Each number is 50 + 12 x the weight over its row's rms, rounded and kept within 0 to 99. Layers, rows and columns count from 0. The size before them is the row's rms in percent of the matrix's.

# up: layer 6 MLP up, 768x256, rms 0.0635, rows 715-741, columns 0-127
# down: layer 6 MLP down (transposed), 768x256, rms 0.0531, rows 715-741, columns 0-127
up715 099:45 50 46 45 37 33 40 58 41 40 33 48 59 58 40 46 68 58 52 47 66 58 40 38 66 60 55 48 59 33 88 54 55 50 53 54 41 75 75 25 57 47 35 89 46 53 49 53 34 67 53 47 36 29 69 53 29 42 44 69 52 44 64 42 62 54 44 44 49 36 55 30 61 58 57 39 37 48 47 41 40 42 32 68 55 67 55 49 55 46 55 36 45 42 31 38 41 26 65 33 72 71 37 52 39 48 55 33 38 37 47 37 58 32 42 56 49 34 71 51 42 43 55 52 83 58 54 50
down715 097:42 35 33 40 43 55 42 25 63 47 42 25 54 48 41 56 54 41 40 38 62 56 69 70 45 47 77 35 45 51 56 54 60 64 64 48 44 56 45 67 55 49 66 10 44 54 41 45 46 45 49 60 49 52 61 35 58 31 50 46 40 46 63 43 53 39 38 71 55 53 62 37 37 58 30 48 61 26 36 56 67 48 57 42 51 48 69 38 46 43 64 36 45 50 59 59 48 41 42 39 17 50 53 51 42 54 39 68 51 23 59 47 62 66 56 37 75 39 47 41 49 65 45 37 32 42 38 61
up716 108:62 34 43 37 40 39 49 55 54 51 46 88 47 53 61 65 49 56 66 41 63 80 38 75 86 63 56 48 55 57 71 46 45 50 34 49 49 43 60 38 62 49 62 50 53 58 47 60 41 44 37 41 42 26 42 29 53 43 31 55 49 52 28 42 43 47 64 37 69 53 45 60 50 66 39 52 46 47 41 52 33 35 53 68 28 49 36 38 58 51 55 51 50 39 60 38 38 61 44 59 71 43 33 50 53 17 42 58 52 58 50 39 47 52 66 43 54 37 54 62 47 39 47 57 46 51 25 59
down716 108:48 43 47 47 76 55 58 45 51 46 53 49 56 53 50 41 66 41 44 57 75 39 61 57 46 47 29 53 51 54 58 57 55 25 61 47 42 68 38 71 58 59 85 52 33 26 60 63 44 65 74 42 63 58 44 45 48 58 38 30 45 45 30 47 62 59 44 58 29 55 37 64 72 42 43 49 57 38 59 54 46 49 54 61 53 52 67 46 32 52 39 50 63 60 19 42 53 52 63 46 64 25 36 46 50 51 35 54 60 49 53 45 52 60 40 62 65 64 47 47 50 69 52 47 58 46 65 37
up717 088:60 47 36 77 31 51 55 41 28 45 52 41 52 42 53 53 43 52 36 60 62 67 42 42 42 23 43 43 51 20 44 47 48 73 58 37 52 55 53 76 43 56 37 55 52 52 33 46 57 63 35 66 51 51 63 46 48 54 63 40 58 53 54 47 53 55 58 50 67 59 36 74 52 63 62 61 40 33 52 40 54 57 43 59 59 66 64 42 33 38 59 32 54 51 38 61 61 62 64 66 55 47 60 59 35 66 61 56 57 73 79 34 72 54 27 42 53 61 43 49 52 50 60 32 58 47 33 61
down717 093:46 57 45 56 48 56 48 57 78 44 48 33 76 50 44 63 44 52 62 42 69 58 39 72 38 53 53 50 26 74 42 61 51 29 44 64 54 49 48 45 40 48 58 52 43 52 44 49 47 55 43 51 25 35 52 48 40 66 66 66 40 44 61 47 54 50 65 67 36 60 55 60 49 48 43 46 59 37 43 60 54 44 47 52 28 48 54 54 41 57 36 37 50 31 72 48 52 32 54 67 49 39 40 36 71 36 44 49 48 54 64 52 34 57 51 53 69 44 60 73 51 58 65 53 37 62 79 42
up718 086:56 48 46 39 40 36 50 66 42 53 64 49 44 40 49 51 21 39 29 41 71 64 67 38 58 48 58 50 36 50 37 48 55 47 43 27 46 45 45 60 49 47 49 53 55 52 57 62 57 35 65 53 34 77 43 42 53 46 43 55 50 54 51 42 54 67 52 35 61 48 48 68 55 56 57 56 76 51 44 51 54 34 40 29 60 53 57 46 33 52 49 55 52 58 70 49 51 83 59 75 46 45 42 50 51 49 56 54 38 54 55 54 67 46 49 32 53 39 46 56 41 55 66 58 58 68 66 74
down718 099:52 55 61 43 62 45 46 19 53 58 58 42 46 45 36 38 53 47 59 51 45 56 56 59 45 38 54 21 48 47 49 72 67 54 66 52 54 59 43 46 62 48 61 45 36 53 47 31 78 60 38 61 52 41 55 62 54 45 65 50 41 46 55 77 51 56 59 47 44 34 62 43 37 41 52 54 44 50 39 49 45 53 43 45 56 52 50 51 70 57 47 36 30 54 36 46 60 35 51 37 41 34 66 45 74 54 56 67 54 63 50 55 47 42 52 35 63 63 49 58 64 48 55 42 42 21 59 62
up719 119:57 57 34 39 55 54 51 32 36 40 69 41 44 43 50 41 53 44 47 35 56 52 38 44 70 38 52 57 48 53 67 44 54 35 41 46 45 32 58 43 54 53 25 53 45 40 52 64 38 47 46 38 42 47 49 24 35 37 47 34 35 52 39 52 59 35 52 51 34 60 58 53 55 47 39 70 53 40 79 52 31 65 38 63 47 57 47 31 79 39 33 29 43 31 66 43 45 54 64 66 32 56 51 64 30 24 55 53 29 60 51 26 60 53 43 62 49 50 67 68 41 49 51 47 44 58 37 67
down719 122:34 38 52 54 35 31 80 76 43 55 45 44 32 48 44 36 41 56 62 56 45 62 44 40 55 52 35 52 41 59 64 49 66 51 38 41 57 81 47 30 57 48 30 53 32 61 47 50 69 35 51 61 68 31 55 36 36 50 37 63 53 45 59 45 47 44 60 29 56 62 68 24 64 52 40 62 62 44 34 28 41 35 46 38 45 34 74 42 64 59 50 51 53 49 31 52 44 46 69 50 71 46 58 48 61 55 44 38 31 54 57 71 39 46 48 48 52 67 64 44 50 34 34 40 50 47 49 52
up720 105:47 47 27 67 56 34 54 65 58 44 54 64 44 41 40 40 50 22 65 28 52 64 44 71 54 46 54 17 67 30 68 47 51 48 63 30 52 59 74 46 49 52 56 57 51 62 50 51 55 59 62 55 51 39 24 43 45 50 75 56 36 44 56 50 33 48 64 61 50 27 56 63 60 48 40 54 57 47 54 56 36 31 32 48 37 30 51 58 50 35 43 50 64 42 67 41 28 40 56 65 56 44 47 24 54 24 61 64 60 57 74 38 59 43 55 48 46 45 38 54 59 49 66 70 56 38 59 53
down720 109:50 36 49 62 48 52 30 49 66 80 39 46 59 57 59 56 83 67 47 40 69 45 49 46 72 66 53 52 18 49 58 43 48 56 27 50 61 86 48 52 58 63 31 42 55 56 70 55 53 42 55 34 49 41 54 54 54 47 41 62 70 52 30 45 51 63 66 34 71 58 69 50 60 25 62 40 20 71 45 57 44 56 41 35 60 35 56 62 61 49 51 47 41 52 33 29 48 55 42 51 69 46 57 68 61 50 38 40 38 59 46 50 38 62 50 30 30 52 51 52 55 36 63 36 64 54 62 66
up721 097:46 41 45 53 37 62 41 23 47 46 65 31 43 50 61 70 61 66 57 48 49 59 45 69 57 43 56 41 58 46 32 34 37 60 69 41 52 68 92 30 81 51 46 56 55 47 38 54 47 51 55 53 37 49 75 41 62 45 45 66 50 28 51 46 56 58 63 51 49 32 18 38 62 46 42 39 44 37 50 48 71 64 42 49 59 58 54 50 34 58 58 29 51 46 33 38 38 50 51 44 79 62 48 32 58 42 73 40 42 40 66 49 39 45 55 52 66 57 42 45 47 47 50 54 44 46 41 71
down721 094:49 61 76 54 37 51 43 43 55 50 36 36 57 56 29 47 69 36 65 39 60 65 34 31 64 53 60 54 50 66 62 17 34 58 51 68 41 33 33 68 39 46 44 60 43 49 62 66 59 10 49 41 52 75 42 62 48 44 50 44 63 51 34 47 62 41 53 54 44 61 68 66 62 65 54 36 56 47 70 76 58 49 38 52 44 37 36 53 48 55 52 51 39 58 36 46 50 33 56 48 51 48 38 55 38 62 58 61 68 51 75 62 48 51 53 76 58 63 58 47 56 48 46 59 45 39 45 45
up722 068:55 59 34 41 49 69 58 33 67 60 38 68 56 61 38 57 44 35 43 40 55 56 39 38 55 31 50 38 47 49 46 52 48 39 50 57 34 56 60 27 58 63 34 45 55 41 53 46 50 34 37 40 64 36 46 37 48 62 38 37 39 43 62 57 58 38 45 38 38 57 39 51 51 40 46 51 46 47 49 47 29 49 45 64 46 63 54 47 59 35 57 67 57 52 40 53 40 63 55 43 50 40 61 56 42 45 52 35 51 32 66 63 28 39 87 54 73 55 52 52 31 44 53 60 52 34 32 53
down722 084:41 43 85 47 53 58 69 47 34 45 49 42 42 27 55 60 75 54 55 52 47 61 77 38 40 62 66 46 61 54 52 47 51 69 39 36 71 55 27 53 27 51 51 38 54 41 70 45 45 60 66 45 30 36 50 44 61 46 54 74 68 53 52 42 38 53 33 38 53 47 50 33 81 39 52 35 46 57 41 48 61 48 42 44 55 49 40 67 60 85 62 26 47 52 51 37 54 32 36 42 40 61 48 46 49 67 29 38 51 49 45 33 37 69 33 32 56 47 63 43 51 55 53 54 30 53 59 47
up723 102:79 36 31 48 77 33 54 22 40 32 40 51 42 39 49 43 40 56 43 55 54 34 52 47 40 52 51 56 44 41 51 35 50 32 56 53 41 36 66 33 66 53 46 64 71 41 46 43 28 48 49 65 30 55 54 61 47 60 16 52 38 34 44 49 56 78 66 60 64 49 43 59 56 46 64 42 49 67 49 32 40 49 65 35 59 80 55 43 59 44 35 44 45 26 31 35 66 63 72 67 57 73 55 56 47 37 53 57 37 59 62 66 54 42 47 53 36 35 47 51 23 25 33 55 57 54 53 53
down723 097:42 44 58 50 47 52 63 51 76 67 66 56 29 41 63 67 43 49 57 57 58 60 61 64 45 43 55 69 56 30 68 41 43 43 29 42 58 60 31 41 38 41 57 67 66 44 35 31 50 38 42 46 51 54 45 47 55 66 63 54 41 39 49 62 50 22 41 41 17 64 38 48 37 40 33 45 48 47 55 56 50 42 47 59 46 35 62 48 62 49 37 54 62 61 49 51 52 49 64 46 39 53 61 54 32 26 50 41 27 51 58 46 49 66 34 42 20 57 58 56 48 57 55 48 68 63 65 42
up724 095:49 36 55 41 48 49 61 66 61 60 65 44 52 54 62 71 38 20 44 51 40 55 48 76 43 35 67 42 48 43 36 49 70 42 35 40 37 83 54 56 47 50 47 52 46 22 53 58 64 43 31 28 60 44 24 40 47 51 57 35 69 46 41 54 41 45 74 28 45 43 43 67 51 51 50 40 57 44 45 62 35 82 40 43 51 36 46 47 39 35 48 46 32 41 66 52 46 42 50 51 34 58 75 75 57 48 44 56 44 62 55 46 58 44 79 40 45 52 46 51 59 47 53 62 51 56 51 62
down724 096:56 51 54 55 42 40 33 38 49 30 33 51 49 71 51 51 73 53 41 76 56 49 51 41 61 52 34 62 45 35 45 48 57 64 47 48 67 30 52 48 41 57 38 60 60 33 69 42 46 47 46 48 45 27 63 58 55 44 47 41 37 53 62 42 53 56 27 58 76 46 52 24 38 43 49 59 63 63 46 51 51 68 55 67 38 55 13 50 54 45 27 43 48 29 48 65 69 67 60 53 52 46 58 20 52 39 52 45 40 56 34 20 39 43 52 52 44 56 37 49 38 22 61 52 60 46 69 43
up725 090:63 52 53 50 32 62 46 50 39 38 60 57 61 52 48 45 57 55 67 28 50 55 59 50 62 37 73 32 47 33 56 67 61 33 54 42 64 25 82 54 46 53 50 63 51 50 66 65 70 24 40 50 64 46 67 47 38 41 57 51 28 48 70 60 50 46 69 56 43 35 46 60 59 72 70 57 68 49 41 66 29 49 54 72 51 51 42 58 48 45 40 57 60 51 51 36 41 32 63 54 55 61 48 51 29 29 50 93 41 58 74 36 40 39 75 42 60 35 54 49 41 59 56 50 51 47 64 65
down725 088:58 65 51 40 42 58 38 59 55 67 51 50 59 43 60 42 55 61 44 41 67 40 33 44 44 55 44 56 45 49 59 24 55 71 54 69 43 45 34 45 48 52 37 50 38 44 44 59 72 47 52 57 66 36 52 59 41 69 35 39 59 48 33 54 30 37 49 52 61 59 57 36 45 59 67 67 39 59 58 57 56 31 35 43 44 41 44 59 61 40 49 53 56 32 50 54 58 50 67 37 50 42 41 56 40 55 40 40 49 66 57 47 35 66 41 50 53 50 21 67 26 79 50 47 47 36 60 44
up726 096:53 46 42 21 51 27 55 42 42 41 43 73 49 57 50 47 39 62 62 41 75 55 60 43 61 54 60 33 64 44 57 26 36 32 44 24 42 46 60 42 51 41 65 47 61 54 51 49 28 49 36 35 60 65 56 42 64 47 49 28 64 54 67 54 58 46 64 10 54 53 35 61 57 46 41 59 56 55 43 31 41 61 59 26 56 54 38 27 65 56 61 17 51 45 54 58 78 85 39 54 67 57 41 52 53 49 62 32 53 57 51 48 38 39 44 47 56 39 47 61 49 30 39 31 55 68 63 41
down726 098:51 52 44 52 56 71 53 59 57 53 63 47 59 44 31 52 26 49 46 51 79 50 55 65 42 52 50 43 45 53 25 64 42 56 61 72 51 49 66 68 49 72 59 66 39 64 50 47 61 68 54 48 34 39 58 62 59 48 33 68 30 33 51 43 46 56 59 66 48 42 40 38 55 42 59 58 65 48 59 63 32 39 54 73 39 53 73 48 57 49 37 33 54 44 39 49 66 26 40 61 37 20 60 48 53 45 64 44 65 58 43 52 54 20 49 62 27 56 65 51 48 53 38 51 69 50 38 42
up727 095:45 45 40 44 46 54 44 49 21 44 50 34 54 51 44 52 52 39 38 48 57 53 60 44 36 29 57 42 44 71 47 46 53 74 54 59 64 45 61 22 26 63 30 51 46 60 69 54 21 52 45 52 50 64 54 35 47 50 57 64 36 50 74 50 41 55 61 71 73 50 38 60 48 66 65 46 37 33 43 52 57 58 35 57 55 40 48 66 66 52 53 31 59 43 42 33 36 55 63 63 40 60 36 34 34 45 62 50 36 60 70 44 38 35 51 58 71 23 45 40 55 61 35 54 53 49 81 57
down727 095:33 46 53 62 63 75 45 52 61 76 58 50 60 58 43 45 55 56 61 42 60 33 25 49 47 61 54 52 61 39 71 54 27 67 56 61 47 57 45 67 59 57 48 46 71 48 45 53 69 63 45 52 78 50 51 53 40 62 50 53 36 54 27 46 48 42 46 34 30 56 59 45 45 64 47 62 36 62 58 54 47 44 63 45 17 68 48 67 56 54 35 65 39 45 50 53 50 30 59 34 53 30 57 60 40 50 57 37 55 38 49 37 71 49 60 50 51 54 58 45 65 45 52 66 60 56 34 50
up728 113:44 50 37 44 31 46 55 73 47 52 57 58 30 55 44 40 38 51 57 26 35 44 28 45 47 44 38 53 66 49 55 64 31 49 47 44 56 58 66 46 47 65 51 56 41 57 65 41 33 45 52 55 39 50 48 38 36 62 70 48 51 57 51 39 71 63 58 44 74 61 43 46 52 49 45 50 60 30 53 50 46 65 55 59 32 55 45 33 33 59 44 20 34 37 66 45 57 33 55 57 55 63 31 61 28 53 60 52 52 51 31 54 75 54 53 71 49 47 45 60 56 59 62 28 66 71 13 79
down728 106:59 54 68 44 50 59 54 29 65 42 54 71 68 46 56 45 62 33 65 60 46 59 50 65 41 47 61 66 66 50 48 59 46 42 53 59 68 85 25 50 54 54 50 62 60 27 40 53 48 40 40 51 27 49 32 55 50 63 70 20 42 79 48 49 64 35 45 33 41 63 54 41 58 28 39 46 46 59 57 48 42 52 57 42 54 47 66 27 64 22 39 48 49 65 49 54 43 58 51 44 51 37 58 41 51 51 16 48 52 48 54 47 47 54 51 47 59 43 42 31 78 67 54 67 53 24 55 41
up729 110:54 60 40 32 42 55 56 52 63 53 38 48 33 64 48 52 46 27 73 49 45 66 45 57 77 40 46 37 45 37 49 21 50 53 44 31 46 54 49 32 55 50 58 57 52 42 51 55 36 40 32 56 57 45 45 57 37 60 43 48 45 29 81 45 35 55 68 50 52 53 52 54 62 59 49 72 52 49 47 46 46 49 44 72 24 23 44 53 58 49 36 22 35 16 67 35 46 47 48 49 51 60 43 48 64 42 45 53 35 51 48 19 77 47 65 46 47 53 57 45 26 47 68 65 66 56 38 50
down729 110:43 47 64 62 56 45 46 55 68 43 41 53 61 55 48 66 51 39 43 72 49 59 46 56 61 71 66 51 40 40 28 51 47 51 35 37 48 40 45 55 35 47 37 55 42 58 40 52 57 50 50 46 29 67 78 51 28 45 48 44 37 51 66 68 53 42 37 31 49 48 45 35 53 47 51 78 60 52 56 47 44 34 50 38 46 53 47 67 61 29 38 40 29 64 45 63 56 46 38 55 72 55 49 39 55 51 39 33 45 52 64 32 50 56 55 64 46 59 41 43 53 63 46 32 61 40 49 64
up730 099:50 37 49 42 36 43 36 41 43 47 52 56 44 59 26 46 47 64 43 57 54 54 66 48 49 57 45 40 66 32 65 72 41 52 67 51 73 50 52 48 52 53 70 49 50 64 63 44 10 59 55 57 64 48 50 42 62 67 72 50 22 67 52 47 58 48 58 52 45 53 50 44 55 57 50 41 64 50 51 39 35 58 76 72 54 72 46 35 45 45 44 54 40 41 39 23 66 65 50 50 43 55 66 43 60 46 52 70 36 79 44 60 34 34 75 45 74 46 43 59 29 51 64 47 61 49 52 55
down730 097:42 50 61 54 54 30 45 58 85 60 38 65 59 67 47 48 30 46 47 44 49 77 47 60 48 69 49 39 51 65 50 51 49 59 54 55 58 29 44 65 52 40 60 50 33 66 45 38 48 30 42 58 20 49 51 18 74 46 38 40 57 35 42 16 59 45 42 49 47 58 58 51 53 67 49 64 53 40 52 30 18 40 62 47 43 58 43 65 72 54 52 29 72 54 64 64 58 72 43 53 48 36 62 43 54 40 54 35 42 51 50 62 50 44 57 51 45 67 37 48 53 33 48 52 42 31 49 44
up731 115:64 29 50 66 56 51 48 65 53 53 57 53 32 31 43 43 52 37 42 51 52 65 68 42 45 43 42 54 70 46 49 42 38 25 71 15 44 38 39 68 58 44 64 39 46 26 56 51 36 49 42 53 77 59 38 44 54 49 48 31 50 67 57 52 46 71 51 52 52 39 52 71 66 81 41 58 53 57 61 43 29 52 48 32 36 48 49 56 69 51 50 45 56 37 45 42 73 58 70 29 46 68 48 54 44 44 48 57 65 66 34 53 72 52 26 45 16 35 48 37 48 45 36 54 46 60 43 48
down731 105:41 67 54 31 43 37 44 36 68 37 66 74 60 66 49 49 52 42 63 62 48 64 43 41 67 50 43 37 34 45 55 53 38 61 60 27 30 56 57 42 46 52 38 65 39 50 40 58 50 47 65 63 52 54 50 59 56 43 67 69 48 35 50 53 38 43 58 57 66 44 29 54 86 32 46 47 55 32 50 60 75 44 48 50 52 41 62 30 42 39 25 66 54 59 66 53 61 48 46 50 31 47 56 46 44 52 49 63 60 56 85 41 55 41 38 40 55 52 60 60 48 61 60 14 52 61 31 44
up732 072:60 43 41 35 53 24 51 53 44 47 40 66 53 50 67 29 57 48 36 35 70 74 56 66 76 54 58 29 59 25 38 46 00 39 45 58 32 52 34 49 54 72 66 60 42 50 43 47 55 58 35 63 64 69 54 43 51 37 74 51 48 55 49 41 38 56 48 49 48 53 57 41 45 61 47 68 39 49 35 37 52 42 47 69 48 43 57 29 58 41 49 38 57 61 55 46 59 69 68 68 31 54 65 58 63 30 47 81 54 55 43 52 53 52 49 60 57 44 49 48 56 41 48 55 56 41 45 72
down732 082:54 58 69 73 48 59 51 40 28 65 63 40 64 58 40 65 49 54 62 47 36 64 46 34 52 46 43 58 48 66 64 55 54 56 39 54 44 48 42 59 57 59 56 57 44 47 46 67 60 57 45 58 36 41 47 36 34 60 70 50 43 79 36 29 56 53 43 44 47 66 43 65 70 46 59 47 59 37 42 57 54 53 36 41 41 34 49 75 49 40 74 38 37 45 43 58 36 48 42 38 46 58 54 45 60 55 36 45 18 56 35 55 58 70 46 45 26 65 72 72 38 20 56 55 58 43 65 43
up733 110:52 56 32 25 47 42 68 55 48 41 53 44 38 56 32 43 48 50 42 36 51 61 51 56 62 42 51 42 78 47 48 68 44 43 46 49 31 48 85 37 55 60 70 47 39 71 44 46 37 57 56 64 23 33 43 55 42 62 48 63 52 47 62 40 43 43 28 54 66 41 56 41 48 61 56 33 59 34 59 45 52 61 55 54 69 54 50 37 35 48 38 28 53 47 54 38 30 47 57 68 22 57 35 51 46 34 46 50 55 54 44 47 65 40 74 59 56 39 51 69 50 53 64 46 65 71 61 44
down733 109:53 62 35 55 50 56 56 42 49 54 26 60 70 16 63 49 29 59 48 52 49 36 42 48 56 66 43 46 51 42 52 50 33 45 53 60 53 47 32 38 53 54 72 41 62 46 46 51 37 50 56 45 52 50 43 42 46 71 72 41 34 64 58 46 57 63 49 35 39 70 59 53 40 55 34 42 75 49 65 38 52 46 47 57 40 55 57 55 81 48 39 60 50 41 58 47 58 42 39 50 72 51 37 43 63 54 58 52 42 50 83 46 25 49 47 23 59 88 40 56 44 59 56 49 53 43 38 54
up734 107:54 46 49 44 25 58 63 72 49 22 47 40 51 25 46 38 57 42 37 57 56 50 55 57 53 12 63 25 55 54 39 53 47 44 69 34 49 46 44 53 34 69 60 26 44 45 67 50 46 28 48 58 55 63 50 39 45 48 60 33 69 49 70 55 63 57 64 58 41 57 56 60 60 61 56 51 56 41 51 37 50 44 48 38 32 71 38 39 47 74 50 50 70 59 41 18 61 67 47 49 50 55 44 28 43 48 46 45 51 49 45 24 53 62 70 64 21 46 44 50 49 49 32 55 51 59 11 73
down734 109:54 59 53 38 59 50 48 30 45 67 42 44 53 41 36 74 32 57 64 58 19 34 35 62 45 59 69 52 39 62 46 68 52 41 50 69 64 42 49 47 65 51 65 56 46 67 34 65 35 39 61 39 36 75 54 55 67 80 60 55 55 48 57 22 64 46 30 60 45 48 74 48 58 58 35 45 39 44 65 45 43 35 61 59 41 53 43 44 40 50 70 57 34 22 52 57 20 43 70 56 38 46 37 57 52 56 61 68 57 47 74 29 42 50 52 43 65 46 43 34 47 35 42 50 42 44 70 35
up735 078:43 38 41 47 35 37 38 27 62 50 62 63 61 34 49 54 43 47 44 41 76 51 50 74 63 39 67 55 46 42 47 30 50 51 73 41 37 40 74 49 67 55 55 52 51 45 60 60 49 43 62 37 38 41 62 47 42 62 57 61 56 62 74 40 64 67 56 35 35 59 48 42 53 36 59 48 66 46 28 56 35 59 37 45 40 51 48 35 68 48 31 63 54 48 47 35 16 37 70 40 49 61 23 47 50 50 42 29 74 35 46 40 69 19 94 52 47 32 56 66 54 46 60 63 46 66 53 73
down735 087:44 40 66 35 51 35 53 49 55 58 55 38 61 44 44 55 59 49 40 60 46 63 53 40 47 70 42 54 68 45 41 55 65 36 42 53 34 32 32 72 30 42 60 33 46 68 54 60 61 54 54 56 38 39 61 58 47 25 50 57 61 63 52 73 35 36 47 67 62 40 46 34 59 44 56 38 60 55 24 63 52 48 39 46 35 53 56 51 53 71 39 39 64 57 51 74 50 48 26 57 51 44 69 37 56 61 52 39 57 59 23 74 62 63 34 59 28 39 59 24 40 40 61 39 46 53 68 21
up736 081:70 08 58 40 38 33 45 73 59 61 54 60 50 45 46 32 36 42 58 42 80 59 47 50 67 29 57 41 48 26 48 53 32 47 51 53 49 28 40 62 56 47 55 54 46 47 47 61 53 40 62 52 43 63 64 39 46 48 48 64 64 65 37 49 68 72 60 55 69 67 45 47 47 66 52 51 49 55 60 52 47 61 33 57 38 50 67 39 37 41 27 55 72 51 43 37 67 71 51 48 50 54 55 32 36 33 46 40 44 45 42 30 55 30 30 42 42 53 47 47 50 50 29 48 35 64 36 59
down736 090:32 63 39 54 58 64 58 47 44 45 56 36 48 35 67 61 50 53 75 22 39 77 26 28 48 73 42 53 46 71 42 52 59 59 49 52 46 61 42 48 50 34 78 45 35 48 72 47 35 53 38 55 31 65 38 33 64 49 66 73 66 69 40 49 48 50 51 49 62 38 34 53 61 47 42 36 47 49 36 54 67 30 52 50 55 51 55 52 44 61 45 36 49 39 37 54 54 44 57 41 34 65 58 37 58 41 55 54 45 49 42 59 38 62 40 45 59 64 66 54 47 51 52 62 43 47 60 52
up737 087:64 39 31 46 53 49 33 58 23 53 62 40 51 49 55 43 57 42 55 57 52 58 89 56 50 45 45 38 61 30 37 32 64 43 76 53 34 59 65 45 51 53 38 46 44 41 63 48 54 55 52 57 55 52 42 49 56 51 51 56 52 60 74 25 69 73 42 42 57 49 57 39 48 55 64 51 55 48 42 50 44 38 40 36 45 47 51 47 34 59 65 41 63 26 69 38 41 63 75 49 43 36 53 31 54 69 41 39 40 47 67 35 58 50 55 66 51 42 19 61 45 59 36 59 42 41 68 63
down737 093:32 50 48 59 58 59 39 41 77 56 32 69 60 57 48 44 36 51 50 41 40 65 34 49 50 73 54 49 36 61 41 37 74 73 50 52 48 40 44 66 54 51 44 32 47 66 58 54 41 59 69 45 46 52 53 58 43 43 47 51 48 41 47 45 40 54 33 36 55 42 36 43 48 55 35 51 55 70 49 40 49 50 42 38 30 49 47 46 65 38 40 39 69 48 55 75 59 32 30 55 43 50 54 81 75 34 53 51 45 46 51 53 45 65 67 66 55 68 42 36 20 60 37 70 58 56 59 40
up738 115:40 67 47 59 61 32 41 33 56 51 46 42 25 28 53 43 29 47 54 64 24 49 45 62 46 46 65 65 47 47 62 54 56 51 71 46 49 62 58 62 55 66 68 49 68 44 56 51 53 37 18 17 41 87 41 45 38 44 59 49 53 53 45 56 73 53 50 38 60 61 46 40 49 44 66 58 44 38 83 42 46 63 28 50 59 59 50 30 49 44 59 50 63 40 71 56 38 40 65 43 69 52 48 34 38 41 68 48 54 63 54 63 67 45 41 50 25 44 28 46 41 57 58 52 41 44 44 54
down738 105:57 22 63 27 57 69 48 57 38 45 47 55 39 49 52 70 33 37 52 63 43 39 55 66 19 38 41 53 47 34 52 49 38 41 50 57 50 43 44 37 67 49 54 39 45 55 54 35 54 21 56 39 45 48 39 28 45 51 49 60 41 57 34 54 55 42 39 45 38 39 36 41 49 38 41 40 53 40 41 49 55 62 33 48 83 55 46 46 36 52 69 42 41 58 48 60 43 53 42 58 54 59 65 53 39 54 36 56 53 57 45 61 50 46 52 45 45 38 48 58 45 48 48 65 18 58 66 35
up739 092:43 43 40 47 59 48 53 50 32 38 62 60 53 47 72 54 48 43 55 44 29 55 44 42 56 17 49 52 66 54 45 50 40 45 50 53 33 27 56 61 37 56 70 55 36 43 60 53 47 43 36 74 45 60 66 54 40 51 59 65 55 33 53 59 54 65 41 68 42 49 36 75 50 54 59 45 49 31 64 51 48 43 50 35 52 53 49 74 48 50 50 34 66 42 46 63 36 73 73 31 47 55 60 38 54 72 49 49 60 51 57 45 25 22 50 63 48 43 42 67 51 55 38 60 49 53 29 71
down739 091:69 46 58 68 39 51 33 67 52 40 59 66 62 72 60 51 59 46 68 36 40 50 45 35 48 59 45 25 45 69 48 62 52 56 56 60 51 57 52 54 30 35 57 73 50 68 44 52 46 69 52 42 77 55 53 52 51 61 52 51 64 52 37 45 28 66 50 60 55 58 51 40 86 51 43 42 60 47 43 50 45 47 49 35 51 44 64 45 33 62 52 34 51 58 59 55 41 65 45 51 55 65 24 46 54 57 42 74 45 67 47 68 46 55 40 56 36 48 50 67 44 60 39 49 25 25 21 35
up740 114:60 64 40 60 40 45 58 47 44 52 73 64 48 58 48 41 55 55 50 32 64 60 45 34 64 47 53 44 53 44 84 49 54 45 28 27 46 48 43 35 45 53 37 52 21 49 34 45 26 56 51 49 44 41 55 37 38 41 43 55 32 40 57 53 61 55 44 52 73 26 58 51 58 63 44 50 22 42 49 47 67 56 46 37 53 48 63 56 45 59 42 48 38 46 47 62 66 35 45 58 54 53 62 36 21 17 75 35 45 48 65 31 47 32 34 49 51 62 56 49 28 37 59 62 42 53 56 55
down740 110:59 26 60 36 50 49 42 70 64 36 34 48 51 48 59 46 47 31 67 39 72 55 56 72 75 51 40 55 73 50 39 68 51 45 62 62 60 68 42 35 56 42 49 50 66 44 52 37 56 43 33 61 63 32 63 55 53 53 35 66 47 34 54 39 50 41 59 30 60 58 52 49 48 29 46 51 43 61 53 54 18 66 37 42 46 41 50 45 54 42 34 31 65 40 51 35 39 59 53 56 42 33 49 59 47 49 33 38 31 61 26 46 69 62 48 39 60 37 39 46 33 42 42 58 44 69 47 53
up741 109:27 60 40 47 47 56 24 21 40 53 45 53 45 43 45 40 80 32 52 52 44 72 44 71 56 27 51 56 75 45 37 61 11 65 34 41 54 60 51 41 47 56 42 50 42 40 59 50 36 55 43 45 52 52 53 44 48 54 49 50 41 61 69 39 67 37 45 28 43 67 50 48 48 55 51 53 47 48 63 47 38 49 31 49 56 60 52 41 70 27 60 30 39 37 42 35 29 64 43 54 51 51 61 68 31 36 53 54 41 63 37 39 61 37 55 61 61 58 56 54 41 48 58 45 51 87 58 54
down741 110:36 37 41 51 20 50 55 61 73 41 47 62 43 61 43 65 58 51 34 13 40 80 59 60 59 48 38 50 56 49 41 54 56 45 45 32 36 45 56 56 51 36 46 71 45 74 55 52 66 66 65 54 51 52 52 49 52 51 57 37 45 57 61 54 60 42 51 35 38 71 63 42 59 36 41 64 44 39 40 58 45 93 53 43 27 52 65 55 47 45 49 60 38 49 36 46 70 37 57 50 61 69 45 47 46 62 73 39 55 45 51 55 31 66 52 39 41 80 30 43 36 57 55 33 52 53 48 43